config = dict(
    n_layer=15,
    d_model=128,
    n_head=4,
    n_kv_head=4,
    head_dim=32,
    d_mlp=320,
    vocab_size=4096,
    activation='swiglu',
    norm='rmsnorm',
    norm_place='pre',
    norm_eps=1e-06,
    positions='rope',
    rope_base=10000.0,
    rope_fraction=0.25,
    qk_norm=False,
    attn_scale=0.177,
    bias='none',
    tie_embeddings=False,
    parallel_block=False,
    init='orth',
    init_std_qkv=0.0858,
    init_std_o=0.0,
    init_std_up=0.0858,
    init_std_down=0.0,
    optimizer='adamw',
    lr=0.00378,
    beta1=0.9,
    beta2=0.95,
    weight_decay=0.063,
    lr_head=0.00972,
    warmup_steps=422,
    schedule='wsd',
    decay_fraction=0.468,
    decay_shape='linear',
    final_lr_fraction=0.0,
    batch_tokens=32768,
    seq_len=512,
    doc_mask=True,
    train_tokens=160400000,
    steps=4896,
    dataset='wikipedia_en',
)
Each number is 128 + 32 x the weight over its row's rms, rounded and kept within 0 to 255. Layers, rows and columns count from 0. Numbers have three digits each. The size before them is the row's rms in percent of the matrix's.

# layer 5 MLP gate, 320x128, rms 0.141, rows 145-216, columns 64-127
110:128103148146148167105120059142096104146108075072124109175179125132084080113180141145094139167097121070085144142137185106112110103117102069137129111170096105141118169123150074099119114092100133
089:088109156198087162121088109099131141154120151075111100141180144080114150144165136157126129097143112133153134114094038135104166071184181121104111123115085162115169141171123111167168110138113118
098:148126150139071164168156131096165117147093136178134145178121095152170170107105208129145135174141113137166103153112120081126178129165088161133059119122146148133122097128138166167106147096100118
086:070125163084174115161089108179186146125108123148091103088160159172152110142096119100119105091189125165135132096076099129127127160142176102119143088110130113073093167128196136179123107170083132
092:131145077127097169127151147106151131148148152177134112137078098080153195143117111091115175142183139052159159152123105052103088139103141125196132076129099193169077132162146133154123136177152067
088:165110132128115064177089115133144147151081100137073156129171058095155172127108111150150131193129117108119149073115105104099157139142143123148120126094115095109194179138181197192166114156104133
097:074071132094164134130148109178165100140116136050127128055067149115115103142047169070152112084194126087083131157131153142136126113126081095154156103092120112191110127136142155161112135174146128
096:146109107209201162147108127155137142152091114101148121101078109112106114150156163148132059164064124172144160113131107126100172100140223112109191162151130102135156133106157122097150176096080134
096:107141092132107141088115112157111136130184167068111083108133099152170149105151110171153124125205107053130106128118131128179129103140103135122129135141116126176102146090074161161148191044081123
092:109085153068083129106122111086135088135074081129161138136074056130106127143129140162128132189131119132147112120109108130155118133140143056138142110182137098149114125132117174160159096153093153
101:178064163136101114166178149106176101129106132095087147188182111076148145173147142092180156164159141103096105119168172124144201121151127106183160163129169163154138174141115144152121110151075124
107:118125138145141160121108133096138188150169123183061105144178167136060128125164146192106135133088097025167116110138061094054167111172165127106169131134127098127137129121109100143114144095083115
101:130127197117084126156131084123108110157128137125081073199131119109128106121129131143138135126091132089106104107093136113111142160152065184135144090157127152131161131114149161082191130115087097
086:150132115104142127066131129108179148104057184117145132141175087134171103073121146156111167133091104078173076159166112116155173102188105134107147189121156105102156155185086098083156084072143063
116:119106188119103128140159100133170111070198134109127175090145116108120112093214184113077129153115161061109120122090134083144127089161140124085112125135156114110149133145084085081115135092147087
125:091103169159171132154115096086119181148133148114051124106110132137091085156124178180101110152091132104168179143129158132110197136113106126149133093138097133113139142129094090166134163162071132
102:125209135126150190142111081118145102124159148150132128139157089155042134086101172143093069158118173108145116142046095149152094073165089130092206102158121146105132175161109133174162078139132140
103:038171118181133119117202087148071121163132179106149128153149147149192124158105199165105132144134075148105171122093135096143137136145123142103139180078112137134207166129172146169137096166086069
096:102110093151095151138133098127138111151154109147192087157174078143136179150124149073131107172148135156132072096173155134175069141189127083129100105119163139125143146123124088027094100146110068
109:150106160128079106151118126145130141109209168112120157111120121127107164121142127100150103182128140054107134127222127142137177095124116132132155115102126122180166110146152111146093144118156135
099:173214208154076161117121125115113088147135103177122146130085055123124132111151089175106103165098112140134127088122137122079086090147141113191103086118122138157100085118153201144138106171096117
090:093102100169182152113099087090101116165132092137151094089117157126163129138140097156072101088118108090140125127158104149135144089138135140158114115126076084161189171157135158200112096129112145
089:136143135158104176162112084110056171098173170164129141094142143116115089131119053108092112162164145081137168125143110067108129136157119141184136134099121067127085155092125184103159172135080063
094:112160145129136137183118152102146161135122186108189147119120157105148121181155086165144153172067121152151181118153071169148122175095190096135144079084143113059151157099113122109153196128157073
097:128138103168120144129166108097135122138143104145108102128166109145098195118136177161128121184140138101114143107058111116136156082135121115136163115098056143112059181116120104166186152132156102
097:151073122150177076101160075109144126189089172111153104131126150119102119159134150146116115130081137129169103152148094148090118139149201170095144115135115143108123197120098160118118138151214118
094:186138109075156179128109118150149073145082114105102146130105155110133094112167116138194163141096092117087063127143143108090149091150165150161108114151184119130148134097130167119132102091147150
085:131158111114128123126176080127147142103178079171108127046133117085135115156146112136125100065137065114139208125126170109109096159156130100032150139118103111159108103118150162108137188070117123
080:044115098243109179111180100114141109133168112168101087169174161148109154160146179098133113135145116083141165111143118122147181101138149114163140169162151160143161130163142124129093161169137141
092:108093197137165156170119125093163081192131119096120139204098110107133115185179111093137168117128182132129141113090160112105078143114072088107103149133165107142116057191151075114169137174117051
111:066100086134152094101115106111151115095163158204138124146177139103075128112128158096093163127127072135146089084096135071135114110160177092130151116134175165127107187145130168159120142119105062
099:121070153089108146121178081135175135139082102118126150087070112125124157110091071060119056095117120090122184093085155107163157089125126129165108038124148088160127078138139126146082092167124078
089:144074109121223143131156180101084153139115158159184106166099140184121144170076124137058145175119118079151181158113123117136183132125159118098146089149166092143151111124110127193112131142129082
109:092152143097130132151136107144139121109151081166116126130119105145140133167202140118043058164119125100159088170063090103118120178151148154180068105131139136151090103165112198157147140108122152
096:162132167150149138187115104162126149141131111129133145130135098129088118122122098168115141158120076158138105089158151137147138156139212118107173097182129107156148191086146160130182133136103133
114:092120134161163106134137189198120172195146177115125083144180078140117160129200160184150154146151142164159158198097150102166153099082143124152140114122092162131147192169099145077138166067114084
085:109049141120164185103115100185124112161067064107100141144132152126142101132164183139104185151149139129102106120100178154137104115075144115128176120067124140128100159096121114184151190141106114
082:162070137133118131116158145129176122179112076145175106149131144105114075151072126150142024134179109150114146133120146146100090165109103118135079108129138154129155174132127132094081043128096128
106:145145099139108132120113156087141145137122133092148157159127062127080200215108144160090137110116150127134122133122057119157169115155096083127121159168072173107116108132070150113196143129121047
094:163172123182131096122134118137167089111101106174076125127174101131145124144092091145101079122103076104127083152144092096112133116153109133135151124197147164111181141137137141118146146172141137
113:093140126121159116134167147130145185100147144133127106177109092143140089136150196165202121085143149090149157155128115119119163113112120099076111138181108133109110138187162119124113127095111086
101:121097214128077090128125134118139069121107149130043105096140111149104105120159128104133123153146057065136111085131168096095160158095095150078121144177107146138134146122118141130187126123189126
098:153061099084052136199173159095147143156095107149066173160106191121072131146139169090170148180096117138121150096090153113120088118085128095104077134105107163127153148155190080097078134076150135
102:162123140132135152107172077083078173094103095128098117149064093107102146136163166109145076131136104125118120099135128130104116080147116086199082097096113139099136077139115115104155177110131098
081:119118134166140189118171094106136138079155171162111167129102131093085114185171092153145078151135145112152168130133108096098131135113137181108167147186121157177089118182161152122085211139150100
115:108086146102133176204121106159154126088139076083132105112148155134117168126108156109129231133129082138138106165147136114119157081140124124193135076138093156107121151161100112137191157152099099
117:034125152155072137158119124109142147189152140122197063155132101118188161127148158166107131158129105164126161180181037114150152106159167120142124127123183150120111122183114129103142084110118193
114:071097136158102114154113086143088112183139053103071109094096107132090069177116142122132136138105135136132185051109200133158065098188140108121090168121112119124073124067131157108151111081134170
084:139090070143163114120118117137073170110166118208058100102128111121100160128147105120109096131104085095159093074130143121114121158112126140112096139093034163152073117090129164145102160143128121
109:082069136183110124122093100164155124119094169162072123042122151136121132146202149080146124139082101110125198117107137109147132119127168168109160183134166140181099132170174101159081155135123131
093:125143232134143116143092096144101171104202149232047136124098131124147111089098172140142143125077118134133164126181123128171080103141147142141123164164143141118150167150060134160142112136162175
096:138114144157142097139126108124169127117109088131101176078075108111098154159137128106168050135170068076132157106095137113137189112207158136122172146086113048135136159164149168107120140119123182
101:108111120140136144115101122097111135157105139131115040173132081107093165139178156192140126108187162105126115169153089143141090112161125166177189153113144107114107118163134121071186138104127060
090:129068143159087086150147089151131165109149106128115118137161114101110121094109078075075051140169122143168153110130183102065100100127206139118111070190147106186128101199170152151132122141121119
092:128108153151050178146105083182097096158128159124103122102108150140043127142138159094137114097094188089135111107200125101110171155195132162105109115146170115111123121112113168107092110176115054
109:131096107162101124119161132071113157135166076083099094158126168127123129130163133112102151141138110162193119092077193127114113114096119041160124119136083111120163107065143108088147081143104142
101:096136144127127145160129138171095164146161152161084080084184150118084124139117122130140084178134097098167156056147168169078156113126106130162045160116134175101134144096150047131146127135134154
083:111121115089172167174166077138111058102103136132115137095108151168105140143145153113105191178134115147169216091176114112188171116132118112178160127131125149142106109125104131119106110172144078
107:152095173139120087109151105146157161137106174082111141110108157167134135201155136127098114103119130099083112107176110120120120142163124131079104056178111162142136124179153095070116146126081108
097:136155085202113134121207134132116102177111165191108119122143095114159120187162189136181155136147164099064160184149112123090117099071092103100111118147088139079149094132191146111144132192113161
106:139040105094137118120128125133143152117150098100060149122124052094031170174095193120105139175090120136151122117086144117141133097155105103121098183068146157138160150111096133114172123102128147
082:106124131090105229131135035124145098073146151116118128133136098095118130136144141110119109141179086103147134060083175146137106115189152116126130104133124130110065199075198174154189128096113106
087:067048174139109179137127078116146089149147098119124112129088119138109133134135120201081132208116058098085084169090132149160101142150106129117152085067124150137144186137166154164158155159153114
105:072098137169112163183147137128150153133196171109110089103177173125115113160172094078074121160192105105129140102090130113107134169166119132089132129096145134108131114142114074089117157092132148
101:148111136191134089060141113155110159086172159131128054170093074137124170129182146161112093099092119119125122141130093128079117088132115075133131116152082124130189183164142139102149146128172077
087:161113108162161127104136191115098169123098087097138135154178101121076125128127067120125095121088135061142138123156113177152096123179158154077166090169132117147094114181141137125105145113114170
102:154129139118129145182149147200116180157170123123150182128135076157129181172129137161176153149087179093180109180139170134174087098165146113140104153099084113145198116168142222119106156123155077
102:119077230170087092103150126117086194144129141120098152159089135134155088099076125105124087167087127127129108130117117135115128120187139092107094134116080084167118086177123128157146087152126187
113:138108069147113122098141133167092169151119121154105159190124104142131137161144142151123146102098069120084133055193152115104141089151163137182125140089100159151101131133120148127137182137150175
086:121119203141120132137137111180142200131147132127113102083149124189115176181196160134097136128139090127123141167153188116141109101154056123170129133129118170127134102132143179164162104126088116
135:076116105171117168139093055109161161120130078128077168121120125068081156153153132170109107125103071090159126082158124133081112073160153107161159107121110139099109144166107109146131160152142124
084:162062143077148126202125083189102163101131086174114123132110123101047129150107124140137131112174172137138117115148143105161079117135140074075134056106106087207122113143134105095103128155083073
# layer 5 MLP up, 320x128, rms 0.129, rows 145-215, columns 64-127
112:114119155061124120167121160122169155097138190116114172107093133152140115133135154147159148143198132109120135116115096173143059161122188115099092130131094122142118084172119094196144118130147127
102:172172127146155110097121101126143155153139135161120145127156178125128119141172141044169207192139172169165119118185137127141125156124137156166144170053124142123176117100158106148105098105164123
093:179125138070160149097096166104172189116105111101149172135140125144087094117105146154104130102105131117102084140135123056089146186109116155102151170086139097155098059140116118124155126176120176
100:121110216123158124097145229132106104086124132170093101138136130164138141115199132133076065112149135103155159138050105152126199109130134168124133150150146099106094116159103171140095143123113084
102:101155146109123195099101160129138132154152132171116169093163072127112132157049067032226122106144103191109093114101144095141104142110130158104140151107135162138087137070183117153137135136128090
095:125194163145103145133112155144129097181152122135159076145193128122101162109123075154108156125114099132153089138133131160038076147154111148140121148069094128091134084134136156143169137143175068
102:168160129110112203094192115118100105157184155160120106103156161132109075173092129161123136100086111136133135110114107126100144141087130139067145105178183141125161121114131142105136116133084130
099:160179154083124153163142170116099078152142135101103157139163116099113095141185135085086124113169127202133097165212113129145126108134089164157109136132125135120172106100104157135175151148166140
091:142125096165114106117120123077117115090159141140102105114196113090070133137102107114139126137103127110144152138084151139200189131114115216090141154146119112095095142105096163136083144069165147
093:078143128125113187159104049125095185123210150136108118061090145137118111098125138110102160134121165164139201149106134144076148133170107106101179096164181134123142127092117098129131139128099144
103:138155129126142086093108140115136171115135178124143111134113153120086066182131082120121073091172132162135102141123099106186092112083155120125131119103105170152138154149094213139137078187110123
107:092145067178138116129137131083145134162111124166127098087129127122126129088177095152116164132091095140070128149130130117119114143077079202136154189099116097131177194123125108148124112102115114
098:081081179153093166150114123100138082199158116105069156139138101155138150136103092113196111204089153121123150107136116177108137135161094160110117158172151058116043131101136110156095073147151133
100:154098187126164138113143119125113134169053140177151161087134147158127097083096155125121081092147115159097109126140123106122124157122119081120112075134158110158142173102174135083130076111176163
101:194160125119137104129088158128114086149063141067114111161138108180132118143119123148119121076111130131142192138203067080167196111101129125151121145154116149176113125128116186139165162116140133
112:101128092117111109090179091117149101140170157109127169159119145149184099127133129127133106142100127149083083230087140122127121134116127050136161145128055097133046137129113114166099110068123141
105:114114134184144124106135114117150189210172092125161139155136096099130136142103049065113082132124151078121168114086087136090107118198155132099088105113103149074096156186156093149135106123180146
098:146123082134115151136158104112146143088163149078133095116149104107160107135112162071052113131184113109078181140122090119144153120104149094095104117154106104094121191091155180142118226136127186
104:131162150119188058130118076128126193114167098106135119107094082113141094123065128179126145161125131142186111113137157126101134092143207123156096076158106103109147113088145114139156102104050126
107:123129096154120137161153086121162172115124151173093108081112160123125131146093093143071074151101079146112097108071101106177141141112159197050150147171121047155089181129104080142124136132160051
102:117131077169103138096094099117167096136202148126155137151108084155121155107124093127162093141123124099100134086190170147084131159134074133177202102125141175185113124140145118140142159176136085
096:088081131161144184088137070095095170157112117126115153101112119130131141163125145121021089160121100098064179122158175206114128122106083153142168121142062125163156127099055106106148094147089131
098:084137134099090133124171093177102178092137136149111155088157146094150100141185107087189133153162102104102191095140123088139134122146180138120110125176139119160097144136095103129105192084111149
096:142135167157172128132085118107175197181084156118167155151105092081152156165175081154091126108078133167097157121115093067110127117113154106156100069098131080130164132140144128078130152115193081
084:133171082155077089106090192079139088140148145113124137152152191123162089131105119112088098146158141092095105114084079116080116119134100113089128149077081118052123139099078082136154093123201089
100:119058057127132128119086132173148123140095105143128108117127110141066146141080110138075205069147134087106168180117123113129054148158143126130117108132111110084122106158043126083102104132136129
102:101108156126111209099133076086121120158126101123163120086099099096127103103168168086144180110093088153106124149168113121138060100124117131104141129120121116117049111146188146183135170173147175
095:138101118086199131103151142154122101126105139064151177130112079141166092064104119132131122083128148149104087119114133146114131132184152116089046088108179153126082105163185194093164091093144139
084:146077127135096104070112159071092118096104110136148111177133234074128141103134125093136095107169127104100129136127146105135160138113125141137101138142137137110191105137144077134087079132143190
098:155111153157144178140103108188170220133092150113132135111123125113170145160097151100129157126111106127086181117154073193103176150190134153118202143182151159140130134092090085110160110066122148
104:125118149136091154139096084117146092092136107092135155170099076085136144112150124127166106111122129112108149066142078111110147059163106120159121093076120081174131167128094145091118111156091155
097:122220139130154081104123099143135128106127101189140077183154109132119149059182111061081136144158115192127086146127084128218140096114177163079150136158174081058157126095144097118131159139103080
097:090105051170118136134124106093126136119131060126194096164110087153192139112100117158125169139154123149095141121140121065151087165109153119139149137149098113102157085147097126140087142076191145
100:124126248127114115114099117162127124091137091140070134090109144131108088111080108051130177154175132121138111139058162166136152142095097140163124154118129084107099128142139148182087085109184118
108:106111126175109104134149121116161111124134110088135113155073139106110127141122146179130121159135041063114181137102119145134112129143207140111162144185140157135082188209150146155061142136155161
100:093153183192091135099090176060097180112134131142135130136145123103073137137161165136153092122145126102142090098128115105077178144190046134102125154099111162074155163103139146102134143139104056
103:137233154083079190145140165102110102099148133145112124124197149131093126124078123066168140120112156144095176125109138092126158095176147135118117149156203126146141067172149120163127133110127151
095:144133146048101105079035195156119103148136156101134131129150101136135127095109172120155114120167110124067130179100057125154127150134105181143121164102155117082174116108058136153166098043135090
100:147109111181030068081130141148102139128117132156129125177169079135140124145152187147150109127165148120120129123138168099149142118125083198211061134103094175116080147141124121143104112136144089
102:138134132137108181134109180159112064096086131156189093129133148205145094084147160139125131131152203105172089138110115133099151177085097169154108073096123080078110119144128170119148145138113140
101:157096142148103122177125080131124100117180100138151185132107097117134170120101177151153097167107101094115156163153162166101060133147092093114130135120159075152106148162033188055092158135166103
103:160162081103134135148129124122090101113118103142133099117168101156182113165169072135165151129146169121134200150103108149176153171143139177086125115123119095136165137228149149156085138085128136
093:137121124116109135114101125126128099171143100117102164158039105139116079133171145105149108118144206151138119086114077127115194132125066145140081087171084123122112151086094116076123168098128148
099:155125134110152084121152087160104111152166167067137074079127121147148179092095142151124122184115074091174119116096152104181149144111145158154104148048130159113127181134181091127144112107063127
098:095140120126108115137126099127170132140104063154129169114129087138099139144112113169137208094169133170132064097169124063129069137094146133153102121091133226137081087164166153140127153165084133
105:087166099144163130109095150130102103110112175068108122107147165148128151131102177112113072143168050104137100127153099130120155169137135167128073155158137124159158202169138142104084105162136089
105:146101093152168151121114101146109133157139136084143155162099123110136183121112104105088103076112186153112112174079075152156067066185097118129181109134124115125124132110140124167134069078141152
108:102198129147152149118136128107174161125191164209100160115119133174094110166142114110140096017136115166097128131125142102110206074112087117094105053145111143071115125126110103134097092163151148
094:135116113081106130099109157149121135217159134104086125137138115130194088116139146165142203117187111110114118162112106108099168140130124113137117106136123158080096108115145161203174139148075136
105:130171137113092116100148133070137153066149132089119134149162142171158140114116188107180166082130166139150092137110136161188136121052064190117077164076088101113140133114131180174117110103167163
100:161113132124180152131114122195099129102101100189122174127143115109155141106110152136172090078108153180136103134098155139117132114108158086152194139107120130159112193188136120175161078096099137
097:098104103100121114148105116183211110149124124167139169153134075099093121151127193107075063133162120077124167142097138099086160111179143108096196115110130124086157131112121161139205148149052137
101:155172111112126155132129112086085107157166140119145175137082139085131167092117148151133136104071151183173171167129148087100133116135068131149130150080128126170117221040155100161191127099133155
100:150166057128122119147128076126130129094146139159121100127154142136159114109073148189135150180131146138156067134144106119123106103125118120139083065084058135145100255106122202130113134126149076
091:102126117120092115124114143163148143159199114113157127159149057156143164127140133107140137103161193129161106056162157166091100163182135078120093125134116200111122131159146072072089114105160100
097:146170107110147144155096163131104101115109114068078122086087105126163122150098118141130150162112067127144099154105107146159066119090153127169177187147124146099141029169110096129136108136164155
098:116088143142151035128177109071112143086104174128077183175164116159150175079111142126091121106115150149128192112065146099143165202148151181140134127113200161140126153133074140161100156152146135
091:190105082073159142128098131094092073114073124076130118141142163094126131124169100118126182145144138157170093127137141155171124083133124157140101101175188133105155104122093083126095096185155105
091:159096189112122128190078082117082161124133148128150078205123057135133134170160103181078149120086127070112123131167132134040146159129092125092110086164064116167159109086150160158168128140078102
098:128154134122144173137211133067122122161102126085117072167116133105130118156147122106131056122156100151103110129126083056158161149172088101162139143103123145099152125085125129189145123110164151
104:073153147118159153127120109090104142089179061125172099078101146093141170094132158059120194164099096130126149124064080106148106095121170118136151176130121052104160106116132152160138138094151122
087:114127116142116130184155168145113192150119125157132157089125123156102134171105123173100133088138129116106146117163099174151131141117124139156132153161125081125127100109105107177140150121092125
105:109193138140130141167209133129131164114144157136139102115135094203100157169111191128159149094101159151168168126189151109159137078108129068150113132159152137156118141152129151074139091083140098
109:144090113095167109119140130083146123107131133179176046164102121107075077199129058118097046095117093116158144135199113101128118159117106137095114103157103089176131134068146148058148114104098087
096:131136134132163116171097107057135090155113138210106104133140118131120123077130085156136103152074146159168126165112100135141135131141134171150145118151148144089169121157136093108092082136142102
100:143174155092145157134111179155070087137136094136091151094141145122095119131112146117119152110129137135129111169129156179145153074080084117103140128084086063114108094099106162197179114133134123
099:079165142145142168131127139149182133122152121096132159103197166133094104144119189109154129162122125112118125084122161142131083128131151125054178159166174098165131104163128093131149159099124133
099:095114072171128106098103134165154151103115123101086141135146164154096145126109165133157105128119117184098145118102146091153177057135089136095133132138159088150123139182101077160108080170146141
103:187089096100109128173131113091130131122153092116146128169131091148167150099153160200074096081108114130134062107120105174083142104080102034127102145142107050090130077121108098127173198134121131
095:133142150129124097109079156145092166116146135099131103116117176087143107124206087106105121068149138175098111156154152105133123137146095191126101127110154119125141079129127125169088087154133125
147:100066098171139144182077104097158167131106090110096175133089046071092118173143092153096090118068077083168158121175110185072159100158127086132189105160095123128100134157101081117194160169092163
# layer 5 MLP down (transposed), 320x128, rms 0.124, rows 145-215, columns 64-127
103:090102153154153138167097145157076074085088142152058095087130164155138179132110131099113163121115148157139139135120134103145127092108111155108205093152158144116171145097127072133163168116101194
099:172108129092137066144153164110113113178136160075123090090130109209166160103162143126156123087104115143124126106145163151176127137121113099141065107100111087160122098146142131153098092097168154
096:143154135098123109139069125126141082106086115093074222083088137085140223091109059141123124125114103095143102145174123174119147106150101095099150109120167103113161196080145083121102153095148164
100:179140122141123087075028147156171120135115079177199160146156134044085154152127112153093060097094127109158114150130159106114112137136110103135111163124121091093147171121113077094160162113137099
106:096171124143140134138067084160142196113157111146131091045097130125092107136126102073123144161124145103163157139091153102090072191162149145115133131146126147096101111153132202174112152203152177
094:133127130100131085113114176137078150143117170102166109144161170110153129131137167087163100173077142178120114136092123101145076117039157148116120080177068114054142128141154126165096092150138124
105:080133119102132112179151146140113125114173155104049177116147146123133154107169166125139100193172118145087086087173170103147151103110091107108147124164139089100196157121119087116128068162156105
101:122107091084180148185169108137155195165051135053122130102131102135105167085120185091163150169153091114098189145144105145128166107127138085130164158092150091150079126137147143131074102128108111
094:142105135092125137050175145170124100195100135103094091098096186158149084100169121134177121132125125145144130140160149110064079084155133048128126108083137138117167129123118115120103079150101071
089:195124092093134151104126183111130106138107071172172181092096151115100138122140120110088100107103106146178096108186125137063102156100153149157115101088133047167142118131122126126150111127219104
105:079107154140096100140109136138165090145144106136166097073135143112119098132166112175081121144108100198160148104167150080104093101118129149096143175174094123088127191122144050129102172140140114
108:137107093110166112133183134150115121127208066130141125098108106073181131166135136139140112136100154144068134160136177064114170116175173083138114131118157118184100116123158050142132123087127111
102:187108125169143086114155117132114101135109143120131117094129114189136131083084110129157110114132089147150181160130122133162048051177097141139158085121122077148093106086116139140086110117116197
100:064101122147166120202115193108155108125101100112130128114114105092187133145171067096117155121133076114159135122110077160124083153118095100137125156123090132142077131186158105139084170101134108
097:117103066096136122124177099122126149175195150148093188098099118101150124121078153131052172169178128036095155107125166182106127127117099107104124113105105154098124093159136139125152082097135138
105:150103119139103131128100123162121165078138128144161109123097212159082141118162127200117139144171105164132150147140152144081080178155147169090054178127167110093166146121106135097149133152137075
097:136090071141109110124078101136139162120126112153116111150145128113098152150158097087114130162113168127133111118106098108086139112114127101149130133165098161081165083099090101109178099140118118
101:117132139123091140150115124185121150114047072112138144167186128079084171171151070110157110117162152134121143109190055152161099141138130145081090157178137154119157149129136124136106092182176083
104:128136135104150101106154104171168115110081178131057195163121098170098121086080102142110114137067089137083078135137117136180148160157119133119137093062104096159128110101088133185141092097106184
111:103081157088119134112101180138175095128120146093091154100128110184134218121117112194156105080143077163166127094126110119096153118125096115163123127076183136138172095074090130118114089124176136
098:160116099126095152122161155155109118120129116112151140087133182087055129099162134107110084091128109094153107163101137107091112152142174107092126183060120136098149160103117131134157145154184127
089:146138146120080102078067180117037104108106124116135142170129167123136128086115120157115099171120090156139098140133139095000122125142100126112111137075104129101142138197101136060141101118209126
100:095120168139155165132117128106165139091101143170108182084138192101097158143122107138077106104142131160146173118137105149148105161184082142156172130163146175139129102101161129122161158174073051
091:146119159083149170123167105142113131129154172154094088167151102169142113089119241123138164143152127136150105131125129207086124102084122106152096092122141133125078132173153139126092079123170215
095:165107093111112086127096183112149125146165114059153112126157186120103079107148131104120101125096162127117147179118131139129165090125083113086073115169168124117126118182078123125087148165162120
099:168102101115139122096091107102110136069145147121149134180134092056132088159110064076149108126143109112126150077125081195001165147143095108140115126135093121109101116163146063131150146128090103
097:145125129127137127074122178106122095176183158152128077150134164149133130134072151081136159096121160112068088170132147105117098089105090120151110101102120089076163142203092168107093123098160110
093:169069113125174110088159168097086115121054117053112172117124171109146123096114117078170169084148186120157072141115212091158118087086095111147083084098134135124123157183148124147093081134151145
088:174120135140114096161103136126152156158115109122186139167094153157206118094093152108122187163149148101108104159154133109139108141079113125173108073115121113090098102090129119126096121195165082
101:151130112140149103114170128172070134086109170151128118082167111102137138134104185119136124149081149128097126138151155182132102145107150166139119064063133180160091166131121168118143127081134179
104:134143150099096108118131113146169080128083120099123173127105091152165161143170091198114054088116158080125135170152095083115123112102097143061101139120089033179116131178167144119096156197151159
094:112110191139119163132147147155126154113157123138087111165128154200106131185130104123112047075085113100112148145091090073098187147125141161113117131116141139094148161142104107123133117140114116
097:147116094146163060120059164118102074128155076092085124188165147063134093098168107073128065107100130114159116151147151122093131144134159121142148151087120144108133198118100109121076129122150104
104:136093101075139213124104132087103196148177139140102145137093133134203125131164112107161120183135073158110064179119199123110203148141165088138127105104127147138091120179131130119159092079153174
105:169127159160106108127134112099170106111183114119108164127125102053153112139129095127132123156175105078154124109103060181114192157133190152146140149152112161127117122110115082140138155112111131
105:100137139103111187107140128099144124199112151122145122132183133133102135162128155157128139101082122147069089106106114105071106173129175136128146114126129163101070182185174120127111135206129086
107:131064114110149120180156117138127137163112150111116082080140066211162182163168146117203133157117156136132134129138129085134144083093097111157161113046114113161125101120169177145073113134107149
093:101135133135122115167069080089168123086154114108098136114115132057095142119142083139066104189114069106179160081148131101098128161172166150063164185172132166151143127133190141125121196130073157
102:129175083063163133076104146079152149097110143106211176110078159139091136136175158118159140174067119117173173117134148138132155152149136124136157129139148110126103104193094121131174114142118127
104:133104183113151113150158156174062092118079168108091097152098116172169141110135201134132099139138113133102128127133135089162115150089165172169116081122113129137163127156135178130119094160095144
101:126140118101130112078106116118123115105148141159104118134156116146159150142151097106147134169093176130136136165148176189127118111114145096171198050181121141211117118145099137119085116131077119
107:124116115107148133090120078115134155114120087102121146110084095142101111113177177111137185163150086113144081110180226112146108120080132092110119153089146090135149132168157153092144103185153114
095:142140089110146091063083118139193094131096102054148151173136142136105107124120086122142111060151168143126117121151087121163138132105115157131069140166123168149181098106096185159121116093096126
102:144078146103066141110079125143134060131134086138094088142175130086139085146144084180119123111099070141129148139144175069114118064136144125120164130142155064099156111075048154127148109084100130
101:108117101178144150104115104039136160131159114125081135124127133085060114129146093101123077164082132099125144139085104146099132113173169132077135152106089134155143154145138110149141219123156059
103:158149149141136179079125139139085125142087098092078145115122094134069125142042112131103123074099110174118137083091120125146130081209086135129089109185121146174117124101089177126167117134137116
107:122136105108057152125094130158129132097179175145112130185073152149106139065186176142088135134160166127148060139154180125063142116054136079139102127135091163148105132104121116130130159142082054
110:128128140132116076130176154161108069186118137136096136141076101155160109106173117069069100074146151131119070112143126120126075136126164135115167134104155151111149114077106105143131182053183148
086:097078130157135153152061068100120138098132152110131159095119100059115138132151108045097149087144085109129104101169060139124144057095170089085131104146098168123115110126171152104153139116152133
097:143113095149101152137154122134150134094079161150094183138161159222150126146172149132111165126110149099136143136122150146140101143095095144058131126138131116117111136126149126162118090148142136
104:129137160146108127081067119107111157131162090146116165127085211116109119098099147146107139151082174191170115114154115127058129158086148125139102135163181202154129108119094125105101187131100110
096:118113159138114124154106117172160102109131166130149169128077122088084190119141147191136132132119076119134142107078120102151125122161168141156101127154141128085127129095114109124111142150134151
100:195142138142173142087158173116162114172162137130102137151095127177165146093212150134149097098111111200128097130125171148111187139134113132095105142136099110166108105166121063130067121079164085
104:108108120086132142153185127172140090133149113131132132144067106165131191103134168139161161076153164115132176116114153148165200130107082084165166101109118117149120082044121150184101138140113172
094:155111139165119159122091156107149069164138171128102108083106152062069152148138085116098132143094088190164123177143130153078064127125119223100119142152138179143124109176124108133120118099102146
099:162085116115123120129111120123109080120135110117145071074176102160118147130134132095112074187121097150153141103121087137107087132117125140146171122127130098157141155138130083158157132106141120
101:101189105127127137144164128148121140157093126114153160164113093169119116098127122150168158132094168137096124118085125152105162143126073130182143075137080152099080063215124086118140154133105142
096:190114123107102120098094148099145139126087134094214172149095134094139092100144083118138094135132129156117133135149082161073151159099135152080057104125172108110128151131115113103135088184152153
098:112129163153135163096082124152139098107134150163152081095175172156181154153119080141137090152128109161081100133135073148107147125133139080096098165152150101144170107143156119104182144130083171
101:106099133078130165120115101184139134146178097147125103169187101153160172160080149128099154122150144160121157070191119159190106103160137123164094121137133162129123123119100163148090111108158126
096:129143102191181110138145205122120176171099123117122084144164155120138091100078128134114080136118136128099100152114106079122169109153146111189155055139138151133153144145201121139139082090182120
093:077111100145085148176098114153143107095220106144098081134161109120091088156155122119108126118113093104142205075148103143141130097177183083084183123093112145112120124135178142094100174138140159
103:103129130126155134148176117136140130127149164121104118138161081195106118141139168146132099106099118101130129099112121137150138070120115095166171142147101167128132127169147145136136132124119121
108:113145152181164159078118142066128097114181082160207141111134108111120104119071118154119133122140160097071177161128142086077061119206108144144131178141124160158093112155078080123172146101095058
100:093119161142131159177136144143120155086127144137153113036190116160134092114088126065126102180083128167118141142142086095069129055146126133123137097093159126086139098136155069115076111106135145
099:152139127164125149120160198165057116101111163126174124126168165186159126105129158139132133091103121162120146162201164099166103131136080134094098106097156118166150138135078157120151113138116130
102:065134138167168126121162108122163088127142115092097075195195109077180134139105071145135109152084191153120128086078114092141087146106122091079151148097160197093166108119112057126152153124169167
102:110162121123135155140139116180180140127083097154141148150080132096165124114125083113081143133086125123168091129089073068122107144079121161203129127154091201123104112082121155161099129100131157
103:143151087170098171093112125122074114130099117154109146163109143170097136108115133121135136091104073103114138079193156186186157122170074179066130123169125098145153123132136177095089106213134124
097:149124133135134058107085141121125139109136152102132127151127179060179104137141080113102108125170131133114122150136144065149173180084136136120093145152164125117118122096076139138141172148155116
101:086115134162129145128080109130155138118117130107126114146109097060126123120130114115107108130152143098124137114125130150104150137142139156109100120139143131090120123151132124143147137125124127